From a checkpoint of a small transformer trained on Wikipedia: 4 heads of 64 (2 for keys and values).
Each number is 128 + 32 x the weight over its row's rms, rounded and kept within 0 to 255. Layers, rows and columns count from 0. The size above them is the row's rms in percent of the matrix's.

# layer 7 MLP up, 1024x512, rms 0.0232, rows 0-26, columns 256-511
size [101  95  85  99  91 101 115  98  97  99 117  96  99 101 102  98  96  96  99 110 122  99  99 101  99  92  92]
[[176  75 168 113  91  64 153 127  56 152 148 120  76 120 154 112 142 157 129 100 131 222 116 118 135  92 116 131  87 152 110 161 151 109 131 133 175 156 146 162 165 138 108 124 140  90 129 146 117  97 127 149 104 101 185 138 143 175 107 111 130  76 185 200 128  86 161 106  70 113 143 119 139 124 124 165 137 196 149 107 139 168 119 134 166 136  73  96  95  77 143 143 108 134  56 191  71 122 139 124 109 172 187 117  99 130 120 107 116  92  84 102  98 152 135 155 146  66 105 151 122 159 156 125 140  87 142 168 135 165 155 115  91 163 143 142  79 146 107 111 126 128 120  89  92  94 107 106  97 140 163 128  69 226 101 131 100  89  50 132 175 163  97 127 140 181 153 202 133  85 176 127 168 118 122 162 115  97 133 130  96 156  71  66 100 173 150  98 183 201 158 166 104  65 100  93 121 124 149  87 168  94 146 134 116 206 130 148 104  75 138 159 148 112 120  61 105 123  98 114 131 139 106 111 144  85 116 176 135 133 145 154 165 101 117 169 146 147 131  93 103 162 157 207  81 127 119 116 109 126 104  54 151  95 118  81]
 [142 118 122 125 146 161 118  93 103 158 102 167 135 143 105  75 133 139 105 130  96 178 163  98 134 115  98 120 106 117 105  98 170  91 158 107 171 146 118 138 152 147  60 121  80 136 139 129 137 105 144 120 194 124 153 140 150 113 110 184 137  41 107 151 137 112  90  74 118 100 136 105 144  96 110 162  94 137  91 148  79 136 144  97 107 148 109 124  86 165 149  87 159 181 139 157 165 126  87 176 170  86 149 110 107  10 110 170 122 176 164 156  99 116 155  90 111 181 112 175 109 142 113 189  98 167 189 158 154 115  95 163 150 135 136 104 179 151 148 138 133 124  97  90 149  98 131  67 120 104 123  96  77 163 102 132 111 125  97 137 123 102  14 143 105 147 157 134 159 104 181 142 177  87  88  97  80 129  60 152 125 142 119 164 131 147 109 148 140 108  91 187 135 107  70 117  78 101 195 111 159 159 103 116 143 103 177 145 130 114 147 104 108 109 152 110 105 152 122 141 163 160 121 139 185 123  51  83 140 135 132 172 138 139 124 110 176  95 141 122 138 136 135 161 120 177 194 110  65 147 172 102 176 117  78 135]
 [125 140 105  74  69 148 134 143 115 153 103 123 117  97 162  72  86 130 132 160 141 131 157 133 149 108 147 194 202 100 122  83 136 156 130 224 155 109 165 144 128 127 129 133 119 108 102 112  98 114 110 185 114 133 140 181 149 183  82  83 104  98 152 136 103  81 177 151  56 135 136 138 141 102 125 164 131 123 165 139 168 102 151  80 123 147 154  89 121 164  97 145 106  85 177 127 116 146 104 114 133 114 143 167  85 116 103 108 222 140 126 113 138 185  89  68 145 121 128 135 156 140  67 129 125 134  75 104  84  99 147 147 134 155 102 145 104 111  41 130  99 131 118 155 177 136  81 123 110 151 125 111  97 118 134  49 133 137 142  61 124 163 140 178 112 132 100 151 107 115 127 103 160 135 127  74 153  63  98 116 146 145 114 102 108  96 103 119 199 157  89 163 113 116 114 105 153 155  83 183 143 143 115  70  54 103 136 180  92 151 202 172  92 150 108 162 125 133  82 122 110 108 171 103 127 110  93 136 140  96 119 137 148  83 159 158 153 196 134 161 152 201  90 135 152 114 145  65 109  76  75 133 105 146 125  94]
 [118 103 111 131  79 125  99 161 177 141 134 125 121  53 133  91 136 120 160 138 148  85 117 101 184  21 131 117  99 181 139 176 110 138 138  98 126  87 124  89 117 120 205  95 134 131 154  91 152 151 122 203 121  23  83 105 111 138 165 170 143 117 161 109 224 147 120 113 121 118 146  89 134 144  88 106 103 123 114 118 148 148  62 115 136 123 126 174 152 117 189 115 103 109 136 133  67  88 124 135  54 148 140  98 142 164 156 174 105 119 112  88 106 121 107  91 127  79 121  97 150 132  93 136  80  95 165 122 153 106 155 110 123 134 150 141 149 116 164 151  97 163 130  78 127 172  81  98 114 125  92 143  84 123 122 118 139 135 141 119 100 164 158  53 101 139 137 175 121 132 124 189 117 106 107 123  72 128 143 132 159 111 125 188 122 166 166 111 127 163  79 187 170 127 111  99 156  82  82  39 145 242 158 178 166 145  81 150 126 124 114 109 102 100  67 163 135 117 137 149 177  87 101 106 146 149 112 129 170  94 103 169 105 114  83 167  90 167 108 191 108  72 144 127 124 131  91  82 138 124 134 120  85 135 151 126]
 [116 108  96 190 162 138 129 165 143 113 100  76 106 104 235 155 143  72 153 157 103 166 181  93 180 133 112 146 133 145 117 101 122 142 129  89  92 173 192 107  96 118  68 144  98 187 137 119 120 164 112 153 155 139 132  73 160 133 117  94  99 144 117  95 151 126 125 142 142  61  96 136  97  45  84 129 129 107  71 112 131 147  73 150  87 146 137 143 105 113  86 182 133 164 138 105 122 157 117 145  90 151 103 129 107 138  96  68 131 137 165 145  78  95  62 103 134  90 133 182 136  94 145 148 104 116 161  76 164 122  87 156  86 146 128 152  79 130 151 113 149  90 130 219 100  61 136 145 156 164 119 139 147 114 140 136  81  52 159 121 106  49 124 181 111 129 158 108 136 130 143 125 126 141 111  56 145 120 117 116 123 101 145 124  77 141 124  75 136  91 116 118  79 100 139 120 135 108 133 162 184 125 174  64 105 100  87 161 132 154 115 119 123  71  81 170  99 112 132 116 117 105  96  96 143 152 173  91 118 125 176 131  86  73 183 120 111 137  89  88 127 106 172 124 135  87 121 162  88 152 164 108 129 189 142 103]
 [149 123 159 115 146 138 154  94 128 113 130  55  69 103  98 125 153 157 109 129 156  58 137 153 152 154 123 108 179 151  99 171 185 179 140 131 164 113 121 124 105 123 141 161 158 113 126 125  90 128 113 198 112 141 142 190 125 152  89 122 137  86 115 106 176 123 145 138 111 172  96 151 106 120  96  72 111 115 119 140 148 126 101 160 105 147 153  92 167 139 115 159 115 127 221 152 124 103 210 148 128 102 166 129  75 129 141  85 126 182 135 111  89 187 117  77 145 156 137 110 183 139 100 141 146 166 104 111 147 110 117 142 143 169 125 174 135 116 157 137 140 141 110 156  88  74 115  83 120 114 110 124 129 143 154 124  91 126 121 134 110 131 121  81 115 112  61 192 168 109 124 118  83 142 118  90 135 153 160 130 110 153  93  85 162 111 126 136 166 144 158 129 124 142 137  80 125  93  83 117 155 111 119 117  73 128 149 123  78   7 161 102  84  92 148 159 160  93  93 127 181 101 103 113 108  66 154 129 146 160  70 133 103 129 136 110 131  98 160 130 153 141 112 205 136 150 134 164 140  97  67 141 201 114 172 105]
 [ 68 134 104 148  94  90 117 143 124 197 205 100 109  90 114 106 138 144 106 135 141 119  71 157 171 176 132 167  68 108 114 117  87 164 130 106 127  56  79 169 136 200 103  73 113 110  58 138 128  98 158  95 163  70 123 122  96  73 138  66  95 151 131 174 117 158 110  96 112 139 154 131 153 135  65 134 113 129 125 105 151 144 111 117  65 154  77 135 155 132 121  85 152 150 130 113 157  91 188 108 145  84 129 150 149  81 136 117 155 140 173 134  92  72 147 118 132 101 169 178 109 126 142 127 183  90 158 128 136 111 102  88 125 128  96  96 124 112 141 125 147 150 122  87 164 104 127 145 167 143 147 127 131 129 161 120 115 148 109 112 182 124  75 178 116 125 132 132 102  65  98 113  74  62 148 173 154 117  98 171  62 171  61 133 123 133 129 110 139 107 155 181 178 152  77 166 124 153 174 116 120 127  79 118  77 152 128 177 190  96 175 164 169 133 129 102 125 171 163 124 231  93 144 108 133 123 128 158 152  78 150  92 151 128  84  78 126 106 149 132 121  92 139 120  83 148 186  84 129  97  99 167 117 129  78 183]
 [124 138 141 162  70 153 120 130 149 128 130 139 139  71 115 144 152 102  88 124 144 102 138 125 132 122 131 118 138 147  52 116 135  77 173  97 141 110 126 132 146  98 188 152 116 143 121 104 160  68 133 140  56 100  90 169 134 111 144 100 105 181  97 130 109 123 126 134 150  87 126  91 151 106 196 118  57 171 153 164 137  67 118  71 155 118 136 102 147 124 148 174 114 170  87  59 134 128 151 102 160 131 142 149 157  97 133 142 143  86 138 133 100  96 190 147 114  72 114 161 126 108 104 167  55 111  71 107 119 147 139 115 111 155 132 175  71  62 163 148 118 142  91 181 145  62 139 118 126 117 158 134 122 106 126  94 158 106 150 171 134 107 109 149 125 143 127  89 197 183 144  97 100 113 134 132 104 152 163  91 152 130 149 128 142  86 103 131 186 153 154  97 105 127 178 121 141 163 122 117  97 150 128  72 117 121 100 136 100 162 158 114 127 110 122 171 120 131 160 151  87 153 154 139 133 103  86 160 103 100 137 144 153 155 132 154  72  97 178 165  90 155  72 106 144  81  32 133 139 143 196 104  64 158 136 113]
 [ 80  88 121 137 147  99  88 132 145 135 160 152 131 151 135 129 211 134  83  98 124 145 150 142 134 110 114  94 158 117 131 104 126 159 154 103 121 135 127 185  83 172 142 139  67 131 114 106 119 131 172 128 161  94 103 144 128 111 109 119 114 111 141  85 119  97 143 197 201 140 148 115 145  95  92 137  97  84 110 112 105 125 103 112  81 133  60  99 106 127 188 100  86 136 168  82 148  87 173 143  55 109 170  87 154  76 137 194 102 162 153  98 144 151 136 112 180 122 103 140 130  79 133 115 125  65 160 142 114 145 159 117 107 128 105 171 115  89 168 140 126 201 127  51 125 116 121  91 152 116 129 124 130 175  93  58 172 173 152 120 140 169 126 117 209 153 152 148 176  91  99 112 141 127 181 179  89 138 110 128 133 127 216 140 138  97  75  90 129 177 119 191  97 102 164 121  85 122  91 140 134 104 122 111 186 147 139  99 101  64  91 141 107 114 105 128 167 126 122 165 130 166  74 134  61  96  97  79  84 175 141 132 151 200  57  92  84 127 149 103  76 118 190 185 127  99 117 124 128 108 159 139  77 126 110 146]
 [158 170 128  78 117 126  94 122  65 114 140 136 134 177 134 151 108 176 157 163 138 114 176  57 137 102 176  93 141 122 130 145 112 108  91 155 121  99 147 109 131 158 139 107 134 123 195 131 127  65 184 123  83  35 137  59 135 129 117 115 138 131 173 147 106 169 122 122 149  80  83 213 209 149  99 122 111  90 156 166  78  84  88 125 116 126 139 212 125 156 148 104 113 148 134 160 129 105 111 128 143 111 162 121  60  94 119 105 137 150 119 150 172 120 125  85 179 115 101 112 126 130 127 105  89 216 123 110 174  83  97 135 154 138 146 103 157 156  72 122 129 137  91 112 110 135 152 130 151 191 102 101 127 110 109 125  48 111 148 161 162 147  72 110 124 142 180 128  82 122 159 137  81 143 147  89 157 175 209  42 154 157 120 114 105 168 117 164 106 169 146 138 174 161 127 152  99 110 100  68 151 133 129  81 188 110 123 134  58 128 151 107 179 144  83  88 171 169 109  88 121 118 167  97 129 168 137 147 146  72 144  84 124 107  74  59 108 156  92 102 125 132  82 109 128 142  28 161  97 145  83 145 159  80  89 167]
 [157 134 152 152 125 105 118 126 176 146  94  84  84 120  81 129 172 108  85 185 139  84 155 116 207 110 123 143  67  79 108 155 115 145 134 166 104 124  75 104 146 122 104 175 138  98 119 149 109 127 128 176 132 106 107 143  94 100  86 104 155 128 132 122 141 114  84  58 114 173 105 162 117 103  89 164 132 147 101  97 120 146 125  90 113 188 152 146 164 163  95 156 153 117 167  91  95  79  55 117 133  68 126 135 191 130 142 156  59 165  50 159 121 133 131 157 102 119 145 144  90 156 132 160 130 132 133 166 119 141 104 157 120 119 119 198 186 123 127 132 164 167 101 171 163 113 172 104 137 166 138 117  36  70 150  81 163 100  97 108 129 118 150 130 153 114 118 201 102 149  80 121 143 175  97 143 153 123 178 155 103  68  78  40  73 116 151 145 150  60 153 155 154 140 165 121 138 131 122 111 121 103 155 186  83  90 141 161  94 133  92 124 154  96 158 126 106 154 153 117 164 138  71 103 131  85  98  96 178  74  99 187  98 153 145 135 114  71 135 153 141 149  86 110 159 157 161 140 170 125 148 123 202 172 158 161]
 [109 158  94 132  91 114 128 121  69 133  44 127 150  68  96 127 124 202 115 140 115 157 188 138 167 121 153 114 162 100 123 140 119 117  97 108 148 135 112 126 102 129 116 137 168 170 172 126 156 140 155 131 114 118 133 160 173 143 108 104 192 181 149 125 126 130 155 128 175 122 139 117 116 163 137 133 105 197 153 150 116 118 109 143 147 121 129 128 156  98 125 136  91 150  97  83 169  68 107 128 144 106 105  94 145 121 119 178 103 112 159 154 114  77  81 108 165 100 169 136 120 157 110 157 137 145 116 147 120 116 149 143 109 205 136  59 177 161  87 118 105 133 109 111 131 119 159 111 138 123 199 119 127 123 153 149 146 131 104 148 110 170 145  73 109 146 131 132  94 155 139 157  73 173 149 126 211 146 127 145  56 108  85 170 110 144  79 199 105 194 119 146 187 111 136 151 130 106 138 158 124  95  63 145 120 106  89 139  73 142 126 185 191 104 145 132 147 164 154 127 162  94  93 116  75 128 128 149 121 120  75 108 137 133 122 109 100 130 130 138 177 126 108  63 110 126 109 142 182 109 172 134 135  94  59 103]
 [157 117 103 106 163 109 160 104 149 143  98 166 114  88 149 140 144 117 152 146  93 141 147 109  95 187 126 118 106 146  71 131 176 151 132  83  58 168 118 170 185 117 152 112 118  96 162 144 139 153  47 155 183 124 120 162 216  66 153 128 210 134 120 152 157 178 132 146  96 151 138 161  78  52 132 115 110 143 134 140 141 171 101 151 145 194  74  87 174 124 121 129 134 116 123 118 133  94 130 169 127 113 171 172 123 140 153 160 119 130 138 178 109 138 147 125 127  69 144  89 138  93 155 158 170 147 130 141  99  96  30 147 128 115 121 118 127 134  84  94  87  95 134 153 120 134 118 120 142 123  63 121 143 107  96 133 105 113  84 130 141 142 115  79 163 113  90  45 146  70 115  73  89 175  92 108  86 111 127 107 137 122  66 146 112 167 121  86 126 165 147 141 138 106 125 135 158  62  51 137 179 163 116 139 111  91 129 172  92  58 183 113 131  83 153 143 130  97  70 116  91 135  72 124 121 110 136 134 141 150 122 217 102 169 111 105 107 106 108 123 106 171  77 148 132 147 102 120 116 163 120 155 188 137 120  82]
 [ 79 143 125  75 120 157 136 156 102 167 118 103  92  67 132  93 161 174 173 153 179 166 155 125 118 140 126 206 122 123 139 112 127 138 184 162 120 102 121 141  46 109 155 151 160 111 106 139  91 162  64 119  57 122 124 142 151 141 131  73 109 154 122 184 126 141  93 183 110 151 159 112 161 104  94  84 147 153 166 131 134 127 121  89 141 119 109  91 156 111 121 165 110  66 160 158 125  84  72 123 149  86 148  88 120  99 119 144  99 140 140 133  96 122 143 133 180 138  98 136 108 126 144  68 131  99 101 189 136 131 147 139 122  90 142 138  75  71 159 142 109  71 174 104  94 108 172 103 130 119 149  62 143 156 115 169  81 126 163 128 159 153  96  96 110 104 118 106 110 128 156 127 155 112  70 118 131 112  85 132 139 136 115  52 207 114 138 140  83 152 116 150 159 131  86 151 113 156 152  54 154  78 144 129 152 128  74 161 131 155 105 150 122 124  59  78  78 124 108  80  94 115 138 138 137  93 155 139 133 137 110 180 121 196 179 175 142 195 111 109 205  81  96 112 145  82 192 129 115 141 103 167 133 131  62 150]
 [144  79 118 103  79  78 169 132 128 115 107  97 161 107 138 131 121 165 107  54 186 113 158 171 159 103 116 160 144 136  91 110 135 172 103 108 155 118 149 150 116 176 107 141 112  70 141 111 118 127 119  98 104 195 131 168 109 123 140  86 105 115  89 133 207 138  99 103 122 177 139 123 115 135 106 159 144 105  99 110 129 200 209 140 133 131 143  50 149 181 121  86 153 112 162 195 140 109  90  77 163  98  99 130 143 116 120 118 191 124 142  66 112 165 148 129 142  53 189 139 105 133 116 147 156 164  91 148 105 120 123 136 152 133  91 151  94 125  91 111 161 102 122 100  78  46 130 103 107 155 140  99  96 187 130 156  96 164 126 192 116 140  91 118 101 152 120 120  73  73 176 122 221 193  98  83 126 156 188  50 144 170 115 133 123 129 139 124 141 154 193 142  96 107 169 123 187 121 146 170 104 148  75 148  91 144 131 109 130 123 142 107 173 100  57  94 142 138 112  98 117 153  89  91 141  90 150  77 106 148 113 116 146 110 126 142 134 133 126 116  99 135 202 183 100 154 101 153 139  99 113  99 148 150 192 152]
 [156 134 120 100 117 113 154 117  66 113 128 177 143 121 129 124  87 134 165 100  72 147 122 126 151 152 141  96 182 165  92 117  90 103 111 172  81 198 142 142 187 138  92  67 153 131  89 127 126 164 180 122 129 190 160 145 146 202 157 138 145  98 160  89 108  95  94 137 167  81 165 168 146 120 115 114 122 177 166  41 163 112 175  58 151 127 152 150  89 152 111 107 240 171 179 126 156 139 129 133  82 147 100 101 126 124  86 173  66  72 112 146 127  59 130 105  89 120 105 118 111 156 183 200  82  99  93 115 131 104 138 132 159 139 102  44 101 112  68 115 138 108 124  66 122 163 200 153 185 120 123  76 132 165 113 211 116 148 125 146  19 153 134  99  91 160 108  84 158 107 134 109  99 143 121 118 133 138 130  98 154 102  68 106  99 147 116  99  47 151 158 129 149 125 150 107 123 148 143 119  77  97 136 185 161  97 153  84 116 151 145 144  83 130 167  93 143 127  94 113 153 114 127 107  59 115 123 114 124 148 116 126 120  92 203 102 102 108  90 150 111 105 126 155 132 173 151 156 117 114 147  98 107 156 183 104]
 [ 69  94 161  93  94 191 151 117  87  69 109 128 162 136 128 162 147 129 132 106 150 127 103 148 144 123 150 141  67 132 143 166 140 142 128 123 117 149 149 113  71 141  99  99  94 140 135 112  93 184 148 130 160 134 150 174 152 115 176  72 136 138 150 107 135 115 130 157 152 117 113 132 116 182 168 148  74 123 192 120 157  82 151 188 138 105  87 121 206 120 144 152 139 157 130 123 129 141 111 124  72  72 130 133 102 150 160 129 132  70  90 112  91 154  89 118 126 153 115 101 154 132 105  99 148 193 104 128 114 123 107  72 104  96 122 138 143 147  92 113 102 132 124 109 181 125 123  54 122 188 137 171 134 100  93 149 149 101  88 150 158  86 142 110 154  94 155 164 116 118  88 176 151 160 118 123 117 147 115 227 142  80 162 112  94 113 145 178 152 161 102 157 130  95 113 127  83  84 152 138 145 118  96 103 124  63  85 142 116 123 113 135 111  85 166  71 137 113 146 106  75  86 186 101 136 187  85  97 112  93 141  97  87 154 151 119 138 129 134 149 132 144 108 169 122 135 149  92 126 130 119 160  80 107  95 120]
 [152 124  98 107  69 124 163 111  97 127 135 112 177 184 120 167 124  96 115 102 118 102 104 187 133 141 117 101  58 103 118 157 112  65 119 158 191 158 135  91 106 179 161 114 139 104 115 170 103 133  88 128 151 122 140 179 175  76 145 117 141 121 106  70 126 140 160  93  98 128  87 194  94 138 159  98 129 173 140 155 150 140 146 171 189 119 100 153 148 119 102  78 171 116 147 138 121 173 183 154  79 180 155 159  78 160 109 130 143 151 137 143 152 118 162 129 134 186 125  62 105 162 108 146 112 114 144 170  89  87  99 149 139 101 206 183 123 136 125 141 146 126 104 139 135 214 100 131 122 209  92 125 141 151  98 168 133 153 175 139 125  98 155 114 140 124 212 145  56 142 147 112  99 174 156  85  82 123 133 109 186 112  76 124  84 168  81  75 137 137  94 153 154  63 131 122 111  59 151 156 104 114 147 131 129 169 164 110 107 125 102 127 156 114 122 117  85  67 100  96 128 124 122 126 132 160  92 130 195 125 126  98 109  34 136 195 140 118 126 119 109 140 127 140 193 142 147 125 113 145 106  86 136  33 102 110]
 [106 223 127 124 138 100 113 189 170 164 124  87  72 130 142  85 113 135 162 112 129 155 110 106 183 153 127  93 147  67 117 102 106 130 191 111  74 140 130 144 150 123 135 140  94 171  99 136 162  56 158 135 171  70 113 129 168  92 126  68 123 104 115  90 100 142  94 134 121  99 170 107 139  65 143 117 178 148 224 169 184 194 133 184 132 124 130  92 137 143  99 137 119 119 149 182 121  50 169 111  73 119  53  78 131 134  58 143 207 203 109 158 120 139 137 117 104 105  78 192 158  67 127 118  89 112 122 102 131 105 106 145 136 153 132 101 166 107  41  86 202 122  73 156 141  95 124 140 105 106  85 120 171  96 130  78 149 136 165 125 108  71  77 119 133 144 123 107  86 118 128 151 174  72 108 149 134 134 155  92 126 148 115 129  80 111 142 142 131 150  69 137 160 140 139 142 179 170 179 142 121 132 106 168 151  95  68  94 123 160  93 122  91 143 141 138 130 135 118 135 112 123 138 139 138 144  53 141 156 143 119 169 135  89 171 143 140 107 191 132 120 139 121 160 150 176 180 175 156 113  99 142  93 204  44 100]
 [144 161  83 110 138 102  56  77 140 116 140 167 116 169 110 102 116 157 134 194 139 165 134 109 147 176 128  88  79 134 148 135 122 108 139 188 127 112 154 122 142 105 171 131 126  97  88 122 153 135  92 109 130 114 157 142 154  57 128 141 143 154 125 157 122 155 144 121 117 169 150 118 136 137  70 102 110 132 122 166 137  87  95  69 167 148 147 154 165 175 131 132 166 163 169 185 114 200  95 182  67 134  68 125  70  93 114 108 150  75 131 161 161 164 115 135 134 133 121 125 152 161 152 172 187 108 124 102 182 103 190 168 191 125 109 110 112 133  76 122 145 128 100 147  89 168 184  96  86 135 114 150 139 172 125 127 123 130 100 149 157 138  72 111 141 110 109 154 131 163 200 141 123 119 114 165 155 158 141 163 176 136 167  69 117  75 104 131  83 124 150 178 125 131 255 169  77  73  57  90  81 133 112 142 130  84  83 119 115  97 123 173 109 166 136 108 134  98 179  81 132  95 132 113 141 142 155 148 138 111 188 121 121 113  55 136 109 146 125 182 169  90 129 130 134 143 122  91 126 123 143 133 177 148 159 131]
 [165 120 125 165 134  99 177 120 112 155 140 118 115  82 163 140  61 122 178 139 222 153 135 115  99 137 137  62 176 194 158  70 164 137 150 130 118 124 128 156 153 157 132  83 147 107 105 133 143 110 184 133 139 109 114 109 170 139  68 151 145 127  90 193 126 187 131 148 146 140 119  46 138 128 115 137 136  77 114 151 169 170 150 101 140 138  99 138 145 135  56 106 111 135 109 160 130 122 100 181  90 122 109 125  85  74 134 133 193 142 153 123 150 185 158 131 105 144 102 142  72  89 111  92 138 111 148  86 124 127 138 138 162 123 169 178  95 134  77 156 136 110 121 113  66 143 153 164 108  27  53  84 105 125 101 127 100  97 168 153 142 184  87 138 171 146 131 158  67 145 170 134 138  85 188 151 151 113  96  67 137 179 158 175 187 110 114  98 172 115 160 149  84  86 178  89 112  94  61 113 127 142 101 115 132 159 118  95 113 128 122 158 107 211 144 171 101  57 134 153 115 182 120 125 161 137 152 151 117 120 149 161 156  78 118 146  76  48 130 156 140  93 131  91 125  85  87 145  90 161 114 152 156 117 146 112]
 [109 115 112  86 156 111 113 122 105 101 162 147  92 159 199  97 122 104 149 169  94 151 123  82 139 117 157 152 154 141 157 159  85 162 138 122  87 171 104  64 148 143 139 118 116 113 206 111 105  66  48 110 144 104 106  77 121 144 130 162 137 159 118  85 150 123 176  99 119 150  91 148 164 181  73  80  70 118  99 167 118  99 138 133  88 104 196 151 141 151 192 105  71  91 138 156 131  55 164 126 147 125 157 116 140 148 127  83  94 212 131 180  91  83  70  76 161  81 119 124 186 152 129 154 147 116 149 165 127 133 146 117 170 128  94 147 160 122 151 113 133 181  98 134 115 177 125 116  79 145 135 116  84 203  63 175 142 111  61 105 127 113 145 171 167 158  99 168 168  77  91 151  79 166 191 143 127 100  91 113 148 151  64 116 134 183 166 145 136 114 184 143 169 138 153 110 118 107 133 121 107 106 105 152 100 120 132 147 113  92 109 164 182  50  78  70 136 128 108  81 178 105  81  99 118 146  47 111 111 137 112 143 136 111  75 133 113  92 106 176 135 127 127 163  95 116 196 155 120 120 135 135 122 132  90 123]
 [100  81 112 124  64 113 127  96 116 123 144  72 124 145 147 148 137 111 106 172  97  95 163  99 132 108 158  84 120 105 142  50 146 146 127 141 127 181 147 149  78 208 163 109 145 137 132  98 160  96 113 135  84 159 128  88 104 130 113 109  66 132 120 157  77 182 102 153 130 130 117 147  96  75  84  86 143 147 109 150  99 165 113  80 134 212 143 130 144 142 120 166 145 109 120  83 129  96 120 162 110  77 143 156 173  89 174  50 127 120  97  83 134 165 134 149  42  60 101 125 131 142 143 109 148 163 138  90 150 124 156 178 122 115 140  92 169 173 135  74 122 170 100 117  11 162  75 164  92  83 144 125 136 158  47 142 127 114 139 134 149  95 148 115  51 127 127 101  65 157 144 117 119 136 135 129  96  86 147 160  89 119  91 143 116 137   7 130 175 185  95 152 158 127 163 148 121 153 104 179 140 109 146 114  56 106 104 101 121 130 102 129  92 140  94 189 120 154  98 103 167 146 149  59 143 129 152 173 136 170 166 185 120 105 130 134 141 101  80  98  81 157 161  89 108 148  96 119 151  94 107 158 170 103 115 118]
 [166 131 158 126 154 179 124 133 144 131 116 118 118 159 120 161 160 109  59 103 112 134  95  99 168 106 156  91 173 181 118 102 100 101 154 143 112  80 134 130 151  85 104 166 168 161 168 134 114 209 153 142 116 135 148 122  97 128 213  60 134 194 104 139 145 162 114 115 131  92  88 143 114 106 131  95 150 116  97 128 146 126 122 180 153 148 129 163 110 144 115 164 116 122 128 113 170 159 126 114  96  92 180 170 135 148 150  65 184 109 149 106 121 116 176 128 177 108 107 101 195 149 111 124 156 179 103 168 132  66 166  67 107  75 108 194 157 152 180  56  84 121 118 140 131 111 138 147 136 111  67 140 109 143 152  81  81 147 115 158 181  80 145 150 144 100 131  50 155 162  99 122 112 148 144  87 141 115 155  66 117 128 182 131  84 100 116 135 146 154 132 128 121 105 135 155 120 145 153 170 134 177 145  93 132  74 136 179 201 174  94  97 121  77 141 145 143  97  95 173  93 105  93 105  80 132  85 183 158 108 190 144  74 157 150 132 102 128 144 201  89 168 152 106 170 154 130 132 156 107  85 127  87 114  85  98]
 [157 106 172 122 194  87 124 155  90  93 106 147 134 138 175  91  98 127 135 130 138 164  74 113  89 127 143 136 165  63 150 107 107  96  72 110 115 169 116  97 125 114 144 122 134 141 103 162 124 117 199  95 114 144  82 132 115  84 117 123 120 131 130 103 168 135  79  67 183  61 114  82 121 155  67 133 141  74 162 130 135 120 174 133 129 131 149 107 183  87 118  98 173 134 146  61 153  88 177 162  31 138 116 141 126 137 124  67 117 193  92 146 126  97 121  52 130  83 150 138 147  69 131  86 143 151 106  73 142  89 100 113 127  96  58  44 148 115 119 125 121  82 119 160 104 146  96 158 119 155 150 135 119 119 102 142 170 141 159  58  97 145 118  84 118 111 148 173 142 121  91 112 146 100 103  92 162 161 167 160 168  85 131 140 118 118  88 102  96 136 121 130 146 107  78 118  98 152 199 134 105  82 145 117 114 145  98 142 149 121 147 133  88 132 216 144 124 100 143 169 128  85 185  85 109 155 123  43 148 105 155  98 159 117  96 146 103  98 147 103  93  75 149  97 126 144 130 111 188  93 149 159 121  98  96 107]
 [181 132 107  63 143 105 137 153 112 196 151 111 114 104 124 121 213 137 127 129 104 146 118  63 122 174 138 133 131 151 139 144 115 127 156 166 133 133 100 119 166 141  74 181 123 176 128 116 146 112 107 104 135 106 118  61 106  97 144 166 139 154 168 147  95 110 102 126 164 130 100 140 112 102  79 159 163 147 138 130 121 166  92 177 103 154 120 110 167 172 151 160 101 103 125  77 101 112 131 118 102 140 217 151  96  93  83  84 150 116 129  95 176 153  81 127  78 168 131 125 152 155 132  90  75 141 101 112 131 125 152 115 117  89 146 109 107 149 125 103 210 160 123 121 120 180 153 121 144 142 142 150 133 159 176  96 126 129 122 153 118 145 157  81 170 116 120  87 144 149 122  62 120 103 196 168 106 118 122  84  95  42 156 133 111 173 108 167  71 149 122 117 137 156 114  79 109 103  72 172 108 100 135  84 160 141 166 153 100 119 131 147 182 161 141 116 128 142 154 113 107 120  73 122  87 148 147 162 162 155 103 129 122 166 124  93  78 144  64 139  96 137 109 113 117  71 153 113 150 115 151  86  73 109 108 100]
 [123 135  68 175 174 200  92 142  83 110 138 118 102 110 157 131 150 115 115 154 166 106 137  95 147 121 167 148 113 178 102 118  89 185  95  82  77 171  87 134  70 126 157 132 109 126 120 151  77 171 134  77 141 122  71 164 169 139 108  85 156 155 123 130  90 137 127 121  91  81 205 137 218 174 138 143 104 128 173 159  92  82  90 101 122 130 135 131 129 137 157 168 148 146 180 159 100 148 126 127 156  97 135 104 156  38 109 117 177 126  95 176 157 107 126  98 126  97 104 138 146  80 116 139 184 169 186  94  84 109 159  94  86 131 113 110  94 124 167 113  33 104 117 192 107 144 173 117 106 133 100 133  98 110 148  90  91 169  87 122 110 136 166 134  96 149 118 164 132 158 114 134 130 171 120  96 177 111 136 171 156 114 176 162 149 119 150 175 146 153 101 121 169 140 131 184 126 165 101  85 109 186 159 187 132 120 113 151 126 172 150  82  94 133  96  96 108 145  97  94 166 135  77 152 141  74 143 114 123 126  96 103  83 110 117 167 172 142 112 109  79 183 113 191 130 119 149 173 131 101  92 122 137 185 144 120]]